Weights of a small transformer language model.
Training: a variant of Adam for these matrices, 1449M tokens.
Each number is 128 + 24 x the weight over its row's rms, rounded and kept within 0 to 255. Layers, rows and columns count from 0. Numbers have three digits each. The size before them is the row's rms in percent of the matrix's.

# layer 4 attention output (transposed), 384x512, rms 0.0442, rows 104-127,231-255,359-383, columns 256-383
100:139152117131196111112121111084102115147150124149103142098095120122127125119111124127160082120126141149107128130139072173128104168136084116152148108182122132138164140157131155174118109105129142153139144115195106132116158162087093129142096123165124174100124104100147164139119102164132067086096125125155119121144119164087104119117099121130104117120145145107068114145134136148117135140145
099:150109181124091129146170135118097110128132147148134096129120081130144146124131193117145111136087108137094137137127151131157106107156101153182131100098103130106146116122143105128108153139143137170120157146152109113145147113162098160109119146115146109107122074130112152123110146124138128116139116135118128133160180086136183136125154159135126146129094113122119126135115145114081150110130
098:141176106146124141085125141138160125134140168129108115129144118118129141141129135103130102129171089098147148118144120161146090141093152125124162131117101135171134122173146149145105111136116099146150091137130104121083165133100126081161151096135116099147121088132148097126148138116153117133118113105137154082092148142130175121138098097135122117091165151131083190146127123150117135113113
098:098145089135123121141100105088111070142153132092148137134116117159162129137131161128107175099077066183164115129109130155176121069106168143091143112162114102135117138120174137128157149077101130144114133116147143084142141082166127136136104184127117143158129152120108115109097142145157092177155103136132102134185112168065102154168139145120107102109123114112138178114121156098123130111129
101:101149117135165113123155110130094160140126093099152149136156130136081141090105101147150110119129134148189115107131135095135113116136146110100097128111125099099151121159135085078086111078136112125129098147146108192120130135146155129115143154139148115107155129095141131097128113116159129113123127099129122107134112132085137128113116140128170174112141108136135089138120098112080139147087
097:102068125095155104150128135074114165090113118127104135140131111163136135125101113111099104161131134126139141132179122050158120160090109116108122182157128125168157137110109142143146126140102110133131121130123129120148105125077135117147139128166116143113148134110116145118139131154140124159157138144125129117156124085133116097148109157163146164165157144133186166144127129133113136100133
092:162174138129124154181186104139068150154125100090151133083109141138060087129131128141090155127147107150110157140117159137111126111111164097145144142146124159073090072118129127105124152130144107124113130120112165131076109128113121124132137163136099117153155151166112157117098131108096155088133112119118135132123118114151139119120147120170126145080141148117123089124152129116104096124125
098:148109173137141127151135148121115099118130152136109133147082131138157113142099123131102138145098132128123110109136136126157123124141136122146168092127125137100130106158140153160117154135102084120130107138122126101144117142165100126093074152120107126134099178149103140114100141111167136094142154144127127099144172128137114114083147112074117152125116126090131117132152078068106131107139
095:138140169142106107137103109160122162134115078126124122129128146109104106115102074118123157140158120093129121096151104146165178166118132141117119132147130149100114098170131100124094124152100136092072113139131138176160121112138146149091160149127166148095163188149106125129121140153100154118094090115127085189138137118163129064136134147110136157128129105134147103162142148158126138093109
095:097109130114122140106079140160098129093131136150130157142132088129150126125127144123095117103109158130075116118128096125144137124116090132120104114159100111117134181177163120135128087094098155094153110104086106121129159161126117137122128142115143119166076126112153154099095110127130162133114120154128141110117132136099101113119127126098128123151123104124147091135115137099146153146123
097:126142116106189163149123107110128095123131135138174160165142137108130193117107151118114126101142125158105141134173136133148163108116137182151119107125127126114136131119110158100126127129140095164110106095088118125113152139138118145134090097102120125136146120108107128104081149115120105125118121110158119175112124116126105122158170111085128157121125154058078152120133167129177168129126
098:129123105101146140071147147135121114114135124146147151094126128145108124108164161102109131123093118111070094146110117159141120096136116101134124131101150104122135141147177081105107134156125158131143147118070151142134163131129145105098116111139122122149146116102115157098147157143127139126114100123162114139145107162138118097129122148103155159164064143137128130175127154113117118096163
105:120077149079127125101127138105132161154079124144078121125084136128123156125171113130136093108168168136108157114140109119134112081130125137118116133177127134111085104130132097121111139155117160139110117118142138124114135094124136102100161101076137149111136108145143110138129111124131096104115127086133102099099123097101156161161105137145131100099136127146142183108067104134090139144174
099:112057141134124138114166130083136111100109165131198141142188110127133129118105106074158110149131154120156091120127122128116146115130117124140159081153138133095096136113108137136125112120147149132120105138154117153128117123148098075101130124131129136150124113122135141167118211112142092147120106131116089124116169126129110116116119107144129154110131134158120095088105134108158115145156
103:123143115136127146162107116142118121129116119117175110137122132154218175122121118117130154115119143089128136141167175144156131088133129170163145070142131109119169146127104121123146138109101128148099133141112109136149098126153149086137134142151114151144157154129129153137078147156158181133104152085090101164128152155145112091134111145161160145124090124126138097144174134124159104116128
092:112111124109081144128099111120144122121121114100131143158120159105071122185090092079088142167098139105099128145142130119113122141127115083140089105175129141124113117134151129126113140079135111121130122130155111105137156115176120120155117123102123093140125144140136117113142166133092077138114148114140119138113118125137102120132109144150125096119117138138135112139097126088150105119126
097:124127092108129143109111128172160145055189121104145121148078118134200130151090166123141086158136135153087111173102129132136148166129143110107125143124109094106134114170132112124132095146143146139125159149150125148179135127086169147145094134095109138133109126132107143108095108178129124143098054122125165159105119155137133103161080099113142133110125146083122125155120171130172155106140
093:139105156157159114152136116131141135143124103088142123106088130161155170147134135128136105118112142162132105152106109146144125123128128147129164094136122100131156125132136154093116115146143122142104156080124113079136127154139152126175115106184088114163121125137123126147125151105150144121131094136156122088139109137131134109157114138144116110135175138084100180155123158158120108073153
102:112136133085085087091098113167158126117110091111137131143143121146136144126133101132157134130126097139113103167199112136134125136132106135103071108148100087109142161156118116098141136103087121137143120126133164139111149129109111086101131121114103145120124138109169123171069139118135067126153138136156101129148113139098144081106126098133117154129141113122121109149166157109151176115126
097:139099129098132112126135114126149120103140123137132137155103114120152119147131159083144150114157106125174143133136101136123106138139123133098124164151166135153141148129153138134154143083131100173114117117088165135128125146147129135111118155158133136188124100100103122070149143056125078141146104138130131137090123148150123106112111178138143137100156115107121125193119163101105122119101
093:120147123119148115134128127118111133154125135132136120096091125108139180189139093138109099064114105150136112160121158130108135141102144095083128142096111115133123116147146132153146152115121119113145151137122178107110156132124116108154112106104186086100108132144096130115139158098096122122143114152131115080130116097122087154101172127091090103104155108101179103111148153158128136163143
096:118151130121148122117154137120149103136117086121153113136122115128131118139075095087119109161185128118061128125129148132150118124174127137095126131086134137164165169136116147088189184165112117067119171108107129149091102095111139150108138119206105177142132162157134099141114132105099140124117147177139118090134102095122139112143106105129115129129145123132139124159146105166124144124114
101:140155112108137101151159089120074112151121102161079128127075151124142156119097096211159110150129107145116173104163095139114102138128139151155165125154100089176160124125104158112135128122107138161129184100105150124067103137167130172135106111085105133138120157129099160110092151118086132096111148135099160158085138150130104100138182142134162128136124081106139154117153159110135135144145
103:154166156137132151147141080119138130134109124088112171126118119157083137161142150152134094162119090150105135100097118150134162092123092134127177151146114130151136120147127119127137087112139139112110109151093115122115145092117111133120109079171106122109164130151128125101151147160157139116088102167146140082148143148097147124139116112104122091086135126136117166140144155135122144093157
124:139113096136110146123125110138153110157108100154140140057116130170134123114158156159138121117115148149131154116138109128129156130180091184131148097090095141116133118102117137163139104143116161123124116152118134149146146118174152097141132105135097118130140123112142135122112122113117146143139110137152121124198134113137189143137143138130116095176145144116151128141080118129135147130125
108:126140086176105147107108127147159157116143150103145120094145116142113145124117138112143159151151105138116143116139099139141154149135112105118139110136130120090109149127149142169088077132098146128142134132183135123159142091138149110121083105103139157132140122150124117106131104102079123106152144143146131160148165110134118149152119080110126122126117123101119125107112112132134118126109
103:151137133124114095167169119090127175115136123102157125140134112102141113136137146089140120152152134174169128157140139133161114098164061153150089124056124151123151132161127105149129160100161140153112104120163116135122129146109139138105101103174097121108150104141070139129068167118165123120122108125124086090126145116121110135113116109096133106158091192116159145158159131139098113127163
097:115133131133131140106109111108120152150098110106101108090107113164104109109113147101143108109134128128181172118182100132158139063103111141151166154111153125112105094123139110113157113105121108181129134111163129145147131104140155121107138115124034106160144089146115136174151126134150120120144156116127158135170088110130151095133163140158135133114115125098129140148126136106123141131150
106:174141084144153120121165090114129137139120103073111106101134121123073143095112120095149109156157134137114114121106086119086099123148134149099186098130128122153131135108139106101109116132075152091124137117103100109138126132180157106137136144141108137120123149153147108097134143138100141098136128106117129165118122123124146149115145141125180095143138153121091125106096074141118169128157
115:120161122122122149131110135131140127101139161134115112133133102151119118124133112144144131129122111164105159124135122150129109120131163116157124109190102099117142131103160150147109122098140129082128122123082141140149088068139134084085128105150101084112107134109124147079138141119093102143137161096145115178133129125116076135106123124108121130133112163138147148128104137152073115142161
108:156070112125164094128147127111158095103119112106136098125125141136159098136140144120083142136138095124101117164093114122122122127132118156123127110128123145078120102140109101146093132110111146123146146152132110138154116084144145147142141109112137157112124123122142121116081105140162130152084126147107162134140164115141127135109130144121113099142121097146131168088150128125112158143124
087:127144131127132174140107125170142153142106100075147085116080133154118162107122142118086149109139089138124133133086102102128126108098154186130117129098143099099142152135115110112129137145127153135118107114086100107075142131117093120140152131152141093161114125119095124114141134131061124159125140069170164119122151135152130134105134139099119123136131120109131144156148106151081096158162
117:154113141133134120147123142150117132123110124151107165099108126143140120127146137124112123134152182120143124117110149136082162111153105112111147172138150154098120163098183101194133150136134126165133128170109096094158132112113158151116154108104121119141090126060176152136135107138131153141114090114127100178071094166143090167149122150117137136135133086129138122156127140105114139144189
078:212156133119132161116116097106126141108120095078145113146131132153155147115120162124111168120150117100142138133049138117137142171156147167108143157099126133098188126141119104155119108125158118147105110134158133120155152120132159099150156133116157152124157151144114087150105151160099120128128154114097124147124152105125119122125080099150114150179153136156111119136134135111103091161132
113:146102125139138154092138102112097106128073119163105113117112142127106142145166165136113117121146150143118135114142135136105119102124137107123131082127104137141170094125097121156112167106160150091102088135114107133122055118147099123124213152133178129180099154168143099145116107165163116090109179130117132121129109113125190132141125093104147168077115121129108128144125091102127153130092
104:108162135097146126116164112135095177102124111073134109155125130147123138069080142127109135123151106141090183093105135087113126110111129125102147123150151137127124140107113130147140115134120121101083139110101087066119146127126122090137108133139139125117149113134136071122124109154071125128142128154109134151185141121146113145136133168103135105171121172135103159156177106120122118142127
112:128140156131110137121139090088170145094155120157136118141145104115112134159141119147127121119127190119150144130166125085112104183117192112135135135090133096122155132161093083129082158124111144175093140122190121092131163151127123104138153111107152107106129138088148142131150150094153152110126143151131160129169121112087131137116150188114121083158127169122118139136101117089132109130128
113:136143084141116117135139105130129136113132123098086120121141101174095132145137126077152129141130120129131126150067138119153131078099150130154121142129117148148156161104124175079124146062152121138112140116105122095048109140144102134106105161135168090156099159072122143126176109125089142163121142107119090114092125158132102132168126137113155135116181128143119144146155126143139123149090
110:156095116093092125114079121152088097137109127094147122181144149131109129081090139105093125133127124141104143128092098152112096092123079111107130148158194155113168102130159121150163125122119116096136108152121116113112167137151154084153096133149100141131152121122112131153142138143090151154124117116092124126135177089134110099152128125159160099128141106153092113138124138124132131131168
114:168118101129168118125141178099163146119123133125115163083149105158143098176162127102144129097148128158107133148092122124159124117154135141090087133113134127157133118096119180158129154120096166110148125153103132144148141165141127121135115127102132093138096075147155110114133104120171181076146131117164102130174152128143156136125136132151108097160123145167161140116057151110148105102116
121:108089110166128132115101111120184122148132149144124133104144129120132110111115083154117128088065134145106149150169102116132128152162129092140160088123162106117172130179129129114148163104105118107135137148134140148123082140179132097105112145150082118174142096203144080147098140130141135088163123116118145124125134170084109126135123118109123152135110150170120090143126171150114165131119
100:151145153125181126150143161124137111115163135104120152130135113163090127151071099135101154200165166132145133148117119151166132145154132124105123170128100156108086141123109140178151143117162120127109154103119095130126141148111155097122157137100111136139128168150120147118150138165116144174145114121135113112135129121138148142168103125130143101135113117134109155161146138128154151106112
096:155120134106151108178142082138164119140107096155153178096114164163111105122125122153110151151093135131076120102141150163175142117130147156120136134132107107134155117139175090067109141127137113174135097159141112101095120167127157144107101165132125112162098141170144125119109144108144125132188156122132113124124174124127099116127103076129134121149114130097113113156109117143150097129121
110:122166107136123102126101134119157137126104162129188170105158132130143121134099165139099127087112092130078153172141134124086158114104146153163133130098136121074094145129152130134108090130141113128165119147121167133089170137118121149118099112100159116119151109151143127156134114138178124154112132123123126101109080159099141094132145135150139172145159119124112124136104164117148134087126
115:121139131160082130140105151139089122151141119109136172140127146142174138121145109137164106133148120106195109138108136147086147177081127090108182130134094145151120128123138111089133189144176110114071125136153113138106125085126150133095131180140144163092155098117107160157120135119138102124124154132110086158099143158139136132124109119123082126151113118141142153106106121108103109154138
120:159166156112128100112132119093130138128097118171119127155187123106100146128158168126130125148126151122148154145159134110101131138105134129132147162146134106139124162129114153155120146122141147155102162124126112118092118120128127173161101106134113122154116169105118097134127099131111096202115154128125140119121146086135170122151109167110101097106117126101088135071148127134170116143160
106:130143140144124163115162148144131120134119138118104100110137155084147193148100101148099145086132158132142156110121169100111132102123130153128129102133089121122150120119140109179117152141143092151136128113118141156106108159081089151146168151102116108184107184155141126151168130142111134142134119133128106095091125129176098196130139180136106096110133126097105129106148172105187121074144
115:095154164140102113095112143084167106126159112117126120082138163106142095136151181110133153078165115153157162147077157190104159099109086170088111143107137135107107146152046130128125165127136107122161124151152173166134120093131137110102150133103134109153163118145135148144130138142148182109084148099123116121129113114109164145101127131104122133108144109146120142111161147111141109079110
111:151139107147147121114113162150194112129133143116107135084121188093086084137100126125144130145138092107131173127100095172117154111169050127142133167122138133145152130080158124124127128128085127135171151134123123135148141115141123124169117141155175135140129123146172101119131106137120112131168156122150093153155126116100116192136128109113163118118135123114125166130137129156116160129099
089:138118091118137111146111162132148074176149128142134120144138115118131129138117143099096133164106099149106155151117141130134091126144134126129168095139138074144117105121095108164134136117115122119130177153137093135095095163168103130137095095132131201118109126168134145136147124121135089109149124151159113112179127135128158122137130181065129124177144147116182131112160101083137124149136
090:152121164138182142107103110107103121151140082143124126110091116134112137120139126185148100160132140134141105151148116203140109175115106088121129107205112119118151088171111145140095103136107143163109154067180133118172120088099156120097129139149130149102093163130125144109126133110101115082112125143133112102111097108110133111116089087106153144091129120111098079124127166167100066122179
096:161124145147093174142136144132133109160106156161139143132136099136102155116134159144119136140094103103102109117135152124142111089122141134159101082130158133152106156097150128135147143126122125111123142125131135078130130105185117153100090124134109105104117097130097151124142154134157132138151108132166137125150141083161113118191164137160139118112078109102143143110099109073130140127154
096:093188112120124148135142151124120130121113130084105112107119116083125123108110118103082115135114109150112134133146124142151152150094143129136163111128143125121124094156144103102171080072067147117115110138120143154095115111122126120139138108142100135124106107163092097129154118167152119111114119077144103109104125124150119111120102151115143162140121110119113153123179159078141123139143
096:141167126121133118163105132100122135120167112088119124094126092147132136131085143089092122139104099114134123114105080102119131113137141124106109113118118129110088107118150139104124120107140120131078128134100148124151103148163161106111156155128119122154097158174175141123109120163116101121144058153150118123172120134089120114111143162055116102113112132157134160128127105122137169135147
086:148143118138126108121142121121113111082093114165136149155167108160104165145139160150139147122156133107161126088169180140165121103117103111119124126109093104107113155148118093126098120126165112149157105146119094147125158103150121124118128112089140140129137106104160153146153109116158131113154138097121109101086123142081155120125080123144154093100136125146096120104149134117108128128162
090:122112170121164125102119125106109142111129142127113144117071162129135088127143172109133144148124105137149131140142156113107130099107141109123114126135143111145152142136085118126110171140124096144190135125125132124140132112130117104129119153094145122109122123124148099157113137134154111107128117102136106089133145084150109149155134140144156093137123136156144127176162127057123119089118
086:135154096115124137123110113075109134112147142123157116113119101136104105104132123133126147159125101143121155119124156091090117113120164120111110127125134118114066121128134120153132163174096103112114136110094115140129104161100118112153114166119145140123132141138126151105111171076130111133165122154120145118119130154156146124162131126154128115072121168145120143145120121099123094120140
092:090088140136127152160116144109087135118132103115135200114105127129177085129103103120131120173105160174100115120078117135167125140140142148120161119122100139127131136127159137101165138108117084159125094147157109159142129134135129128113121119135129130148157148130123130097106129148140151140132157112113135101159166181117113095107111127106122134198109113133103111139176105082192145102092
089:134185163145147117137119115119146112111148102126080117111115110118074142100109123101111154087156110095081105120168096119184158148157157140087133130129165102095092118137146104131124103151095107119059084125102149171162110138102087142114166139130161175148145139103109114127118137153142127113070116122161082137133131114148123096143146157144145107132142156154153102163083178121175140115137
094:108080104089133105163096156151154150161102152106135124128113091149134142090154124127127143144129146110081135128146098138127170116101129120114080117147133125086126129149134134122090114101122149072121156108114131109122133150118123162081167149133116101174136131133128129132105130127134155133134163123107144157166120084089143101107093119103156112085115093161100113158160122106129131148142
093:105140155120140152133153121098140131107132153132176118117123160151140119128136132150097137157125143172145157126154136093127153126086131130106151143153078146164117128113108152091099136123129101131121115076122102108127151141146142166148121146112123131122119121111140108078096104103121142127155133117111128159114136116115141103144144098109114135117128117100105143132147157152179099162111
095:122085103133150144139139170121130085131120102117158106110135131176083156149129098133092113136118127109124152137117133111116154146103141177123121137139104153099165100103102124125132155132108165126108164116125165122140148131119130156151103077128112112158156108111131124142130158154108189140122150118136143097195111109157123141146099153156091158123130122151131137125126151087130082111180
091:059134105109113125100187127113149129153098171129110112144123136137122164155162128097112086128164179118129144104120145163157131108140146138156163118154097122162157143107119110131127160110126165127143151133104135144107087160160117091156155118052167106167121139099154113088176148132140131128109146100131151132125097087105120146097179169135109102093095152135090152125113099153123137128141
096:129072150155089120096131138125145094130121129095157130123149139134127143109150120137130152121120161112207113126112105109094098124114091125142111135119127103113159152120141127113130105141103131103104131140119103142063105153143151115102123109119126138115161129136114081190167141098137095146157124085132148179139170134141122118071117142138103130141121128145105116114117144097130160085177
096:125130089142158137127121120123079127132116122135136135156156135180142158138119151137153139080140115106138178190148163118144095098122139126129140107115101112106152130110097070161191148144101128112094139133139125115138093135124131105163145160168138147143155133123129159138097137154149200114108142082140106136155124134143100093133152117149160162149121158156133091114141120151172089148083
088:114136113122146125080111103121142110143102150139145114121133123132095134145124163126116104178138138122093145153138117083122142136122126105172140112121142138113122141152116140120142134098066147150139146121131105112113103119186130167109108138169113108181106128154129117089113126101136077084101170145129092125111131170107148145124134153146135100162120124135112138112143141135089140128098
092:169128137096143134180163166148163155144134136152132112136109150134212120161129134137153117167160126147110143152123143155127129146088143129146148142117120126112147107137164094153082142107150151102140154129164143163128133101117153146139128103089155148131106145168112147119097125189102155110122092130146160153135112108126144139127077097127135123122125130115168141147121104154123125134144
089:145150133134195137149128098117126153155101109132142117070109142135163154139110113155121136119129129167171146149099128158129099116114117145098162123133113133137136105094159113120126136123102142142098153114134138127112130107153158110141131084183106137123116101140119093104102131123121110127119112106160117161135119129119097120115140120091119125127122136111077125142133112161118090106136
088:137144134126116097114160153127186150149097098169161142123161146181125138131106096156097179125133118112155165132155131163133104095130131155122134119160138054134113126093108102142098130099111143120120152130118135148105124149106138114098129129123148133157132101148125106151102130186164085106133131130081088155129121117113143119132103104108122155122107119128117104124154148103144133099151
088:136121113151126112099163123176123110166146090170078156118135139098125132153117167102145117104162136101151166134157124138116111151126116163128095130176157119142134165160124122110150145142121144164176156157090159123122128126125157164143081125062127103143092124162102141096138127104102111125134139104135161127123127109179113151117109152123122146098142083117156130112104095094163140145123
094:168116118137143149148151141125166163169108164107142161123134104098142133101141102120130114125114175132126143128132109141111065147146097128132127170108144133102131074122174141154145168127111148096125110111150102136151160109105142139146152114148126119139154120112134131112103133100084107151126121202089148113112127136097128106125125131142126136132181131108123181108107115196145148194127
093:134128119140150150115143157133140104143141112079122138153134131136156133122120105112125129129146168133104122146148139139122126095128176141141144155122123122147194127118131120088172156125099169114137144145127171113089086114154076148118140154152107179153123122168125120150113137112099131137131142154137093106147135162125146097128116148138121136135140101146131126144121101163154153162099
090:151114085110127101096148112101084108127117150140123189111113134118168126114131128218150114178143149156144152144182146097114140117090132132140157117083123089135118143099100146096126163147127137120179137086142139091112117134148129147120145121125111145155126130150132147087123161139073114123131161135091108117126090155091120120119161117101169125144113105126130126139167168117148143140116
093:131157130145140115120175102166140120168096108099082124103143134105116127198148046152144127132143147117098140130139139132175167099100096159126130148163126165141125137158107127138107111101117151121095132135082124139144108099107111123128106090156096101054141123116126121108147094110094144125101081144127136118119151110131156110108122093120157144103104134106119133134121134147137130099125
# layer 4 attention value, 128x512, rms 0.0457, rows 104-127, columns 256-383
101:098133156123060155092121147138171131135156141111173110099180153143149139148141142138128135136144142132109125187168104114108108133149141125110135102149094117151124122140103143143179143133106161183109074128161168127151145181100157117056133123138118160152110171101079120151103162127148130146140112114127109146157059096147113137127137084142076176114155130152106111107159102176102132134093
102:157148135124155127168173186116139146109151107135153105118132145176102157122143147117115142123117162139108142155112172124137144149129100130200127121151152139134157100103119108131079166117139141157127130143098175150109089135158138130098184108109125146157161121131114131104107148113131118085162172117150119130124168129131125120144157145137117093159077126101146162113149115128114110149085
098:096095180139128144123100133122138146158114148091104096163135136138075187103151132117122120127161116107119151126163102117119130135178138098119130152148156134139089108135130058095135104102095125144137136117136120128086145151075112126126142116060141065109144144116138120148137152132141137093084142114124167082087115073101124126172133136167120147138127157143082105126136085092175119101113
100:164088134102142110142139145106176135138100116073160099138137126144158110134095155117176102113143142175150069160180120158113095139125185138153101155153149133147153106137120113113104137083114148139100136115136086130157094135177131115180155128113139107138127118122143116182135141104120118100103114137155128124172091120106166084119149104136132155104132100104138133126110086118094103078146
101:137112113132133121105144160097129100117125155110120123129144109185140169134152144174125095151103114150111157133140111121141123127142098119149140155136080104089114157093150166069107143150151115125144153133137107115168098124132172109132119148135131126143104081148098144120153129119160128173118123114144137088093151103176111105117143148089111095134084137155131124142094127114148085136156
100:159135108135115133107099115136102152132116145136161115102073123109112158132106126126093107115134123139129108122157163153103158062114114141117062129130126106094132101142139101117125142174119129124149101112116117179116144127154107128121118105109120096107143141137128145129152113140166118099146133129135117123135110092127181162113129113180122130157152106122089116067149115102147126133133
106:115139119124128080163096108107135156095136113146148157116120147122153144132160175128150185140180100115161142113151101115164126100091107158133174119114166095170146193134110178156108136135116161174139169130111153128166128152122167149116172111121147119170123173139153128128165174124138178164117103133140099158142158094091129166102114140132121129168116143147144129077120151135115141112097
098:131122118132126128114137101135122127115102184121092067116144164156137148145143138121151130176118131146130129129107100130104126090162120105145147169142157102108156110112158115083105114081151170120136151183150097103156126115138122135126125118163103108154163147109106139135082109126088107116126129168131141105113194107101117115166122098145156101122135127151133065154092123149133113135132
098:138142154151103113132159083166124129140080137157116140156136150156130081169142092113135159117162101093148152118134134127126095124096136160127132094149106118123138172107173158153157101130109149147131144098146114119123139090098117095112133143169116103210153145137120129075155140114106109124121156136122142161158104097098139114134113116124152164158141182164153151135165165187123086132135
101:117168153121124109165112142103111113125128069134123124164128105145123089120137183104113115121107123110132153102120106136112106153116123128143129149150150152110128149116109148125132124081175130082106127147103126124114137151144103139126169108118083109115097105133154114130124122154146102099128120119107108136166122147110088131104127122105161098120116127115107120116098133090145130105148
097:099151111120092123071105141095128072136142077147095125164140127128117092136161162169132123109131119173093094133103100147183118087119134143094134121158197148133137095164105127151123123125125111135195107138142136122103132143125127105175148121144095131142167117130134110107110134116153156172142135100120118143173128137126105121152143133135139132110132141081124124123108157155148135118128
106:119171149136110146137150123108131140114146171105110168148166143135129134121111102109144150132104137143106141149096134108145160114108156160133090106120148134143138122160142089112134111173084126114119116162157121172135075106114124150138158109141108123144145134123102134155138148176086107139110130114130159147170144163118152097149172142155125123150118174111149123127117115082107136139130
103:130119097085129159166133116139121132091133066130110072126171117147085106103108111117170137117155113115131142123125161178131168080110138107141130127134079109144100125109168139108136181110137096118112146106104112136154124174113075119076176160152152118114112112112167139078142157140139135111106143125109175100163094158065100116145132153150098159158137114157165116151124137093169141120103
099:106111165092168131093122153123152140149127083167128160104107163138143118091118112148116115139125143157124119131114119159105135103125079132153124165108141166107151113124137139118113122161126100153172140130133150117176113149086122103104148130095106130143145086116090134118119097138143121093155107119140157112168141137127154140132151119092125130144131137115112151131068124118127145139084
104:138133166151149100128153113157150158175088095124121179115180128165123108138100135168122163112125155155110108107119149153133121127126105102065108139132174108107160093087136132149142126157135146116081178150118105102088155129126132141145131164127168071133121104127134108133122117118163136128100084140102121131126120142129160144154136128109159081151077107076123142165101140119104148151125
099:131117128119146070146132121092122123117111132106112148146091085127148154127104130176102141163118121133128151139114107121111144156139124128136150123141135168113125171135135125111093128147112115150105106130146142131082089124174096130161145153110100160153113158137146126084146135153123145140138138141084123172166089171101133117138147117113123130160117170173084098114120091127098153112110
106:164173116100121137100125142142097165098140121162141133114130138137130103130100134121131058084134158156099135129148158144108105172139154153103123148110105049093096149129079136148146127113124116117149129111112138095124080118143148121172159166121144119159123106144161118086142149119119109102102087144163166123139176151138136119097117134136093109146091159137173171124063148117108136116119
098:118102173111119136114158156124142145097117137184144113135116098124131097202142143128158144134147113101118085158125090133126105110126127146085152125135163119108159143129147166153152113131151143169167113157131137142075156141126155140170083157135145133112115168113135108179119171156148124143087077096143114127122134118165128151156093106117107139153088124129112137097092142169158138123112
101:101143133124108116141123124123101066132128122112098134160120164120113111140106158116162127113147098160138124102111144134080108104138105112148109110106163161136167099097143089148069170148154101106100121134160147091090111125134148115118150117140123106117107105125134150092175159110164138178116156185067120104134126127120119112109175113105103101103138152126119136119125145128149095110102
098:137158140084105147136117112154124151126111092108114109113122105079092123143139122124172127115129144098146113102137144140138079133148140116110134133142104088164116170174149105143135115135158117106163133134118145130147106159143105103156090097115137148121127127126139105168121140115151110094128102096106104131110114129138159104067112133093131109113147183125158119213131107092132128112117
101:162131150087113151123099147162130153139086133111121095126113116091167157098100104143153130103170123152110087146107128144161128146169073087094141135106069151100136135140141177129130132107144128108145121140138106099093151141091119129148175126098106121149133141143166099110101140133142133172108092101146136138078092159113135172091125111131108169144124156109114143112144099141126129148146
097:184116135109123173103112103138115113147089143136103126124147132124161120096101144107134119105117104086165118191116098121118097131169114120100140130123125129183120136089125100160112178129131153154116148110128162151150189147104142114120152164142143090113151134141140144133111149108128108137055149127128144131170140135146135138159152091136173123116138149118115104142079095131174152164089
101:097101161130107117083096102100133102147154134187125110115160093120078138119136116156151142113118137131129138095132135096148120127200127127139155079126137115121122103110097127132130178120143113167121116136129094110146110111161155116094123112171196097111137114151162120145117137164107119121123162143122102108099103183160114189138146131113102136132120173151132158098132115122093124108144
101:152115171114103115140113167092143098109131146129125171129080127126138127131107147156150158120150119132143139120123104090149130152093075162119150136146154137093130074084137119106176138130118157139144139156125098112173127125132116121125091141101148138155163112137158150126104124075133136116114094120104148145104109177171119151155151148148148180112097125148098118118168133144096163109152
# layer 4 MLP gate, 1024x512, rms 0.0533, rows 0-3, columns 256-383
093:145077156131156110128112144162142086154127132115159165171173081132102129119091119158102106065107165134172088126130133133118083124116101128102128139153148111132117148079089122156090136132107118073118146131094055113117141130124133101135153101119152157128125151095113166160187127134121130131111124125123118126169134124082092139130090108138147092112166129137105134156137127144138124168122
104:142167147081138117135120137141131129130093081127125109124108147106120141129102120166165126098125082121122128126102149129130140108101128113181115097135160094174154126087116129140123131127149180140137142186141148096119140153147125104141142105099135088132098170167130149149120150149146086155136146130118097137113126155143134107155100086141110179111119171151169122136113151163126101137068
093:152135113143125140121109113113140114154115127141123076127114115097137149131133085166135098139104123110138101123122110096128147130147153114131108102093112084139117069099134192132149090071106140149111146119158101104145144098111101097128166131118105104121092096170086108167122104148108114130096156112124111139144083170118149158179137096175153134144133123150157146131156091123147166107132
108:091119105101137133112132150130143147153153116099097086168132142158060136149114098159120097139162130126140116152143106089117194134140159129094144135140148105119147092113092145095107160100126168140140089139099139120143102125130093143160145136117104112178131135166133100155113125134130118127121101098108133141080085097105107136160071094109107107157109103109085106136125106170140115121114
# layer 4 MLP up, 1024x512, rms 0.0536, rows 0-3, columns 256-383
091:107101145183107117116143145115171157126135105127143122091151151122137133131152106151175141162128135177121105100165128144136143138093121138131106132134103125152091152167130122070096108142071102137117150145106136114113094104122182166129182114147125104129153139150171125113127111109094110175135168171156120126096125151119162135134094088096159131177154086122162123109112148190141141113125
102:133098151137086115114131136149116139150115129095173076133156127093129114156105143131149117146123110126127136071113163105129081102132134085145080187127146117126110135136108122114135116078128140145119138087126100110123163121126135096094160151128098152103101115118135171140115139159133119138121067126109121116126139124112105119115101115156180162142153113098085121125093123117100136109134
100:137074121119171123143142118089138124127150157097157111089069137168155133123113119140135163149140148117139130130087137131120094110097135116137135144133132134142113109071106125082167155127131106109112126127114158080126103135152145142113112096104095124110148151108143109092179126119152146110103126142073130107107145148137113087145125111118134128091160118123129145137119138118125117095166
103:130110161086081132132163155142148115153130132123163116140158125130114103055140118112113119155100152135129161100125131139120151110094144136084112109121140169122126118141149147141099114184095137101086121131146152133134174161114148115106108117123131138180145129118158148147097152150122129122098141113100125169144153157143066138116150107109097118165173100134144128155107129125134094083101
# layer 4 MLP down (transposed), 1024x512, rms 0.0497, rows 0-2, columns 256-383
093:186179115139160139139142109114097109138108113131102155165094175109098115114121102059073138132107096112077140160079110108122102100142113110125096133146135147095136137106086156141120114144133163119161149128140106099129130166163072119141118098106105162094120134152160144090101123094152165148122104108133121095124121130185102128119165134150164128112164162173094160143144121107129133112111
103:118139127106114098098141160125167112101105120152164136130126140153134123130099116134141140128147125115172122137131125123105121124108150103136143088163118134169141117090168113151105146103149135123152186120146144120118109110133105108132094090115132108132107122110090118154128103119135135127129141159156114111137114133104147118152112129136165125105161106202102130114133148126136129104111
099:119126121154126140106129156136139147129117169134132115133120112121121167158127111149136092159086149123160087148112074111139105122142185128119079143126139155140128109139148163126100144100105095147137139135163123117147139124109161120165123123093137150146140121120145145175126120121114156141103166136143139165077132131076141087163165130136137104146084160171112153153154118117122128131130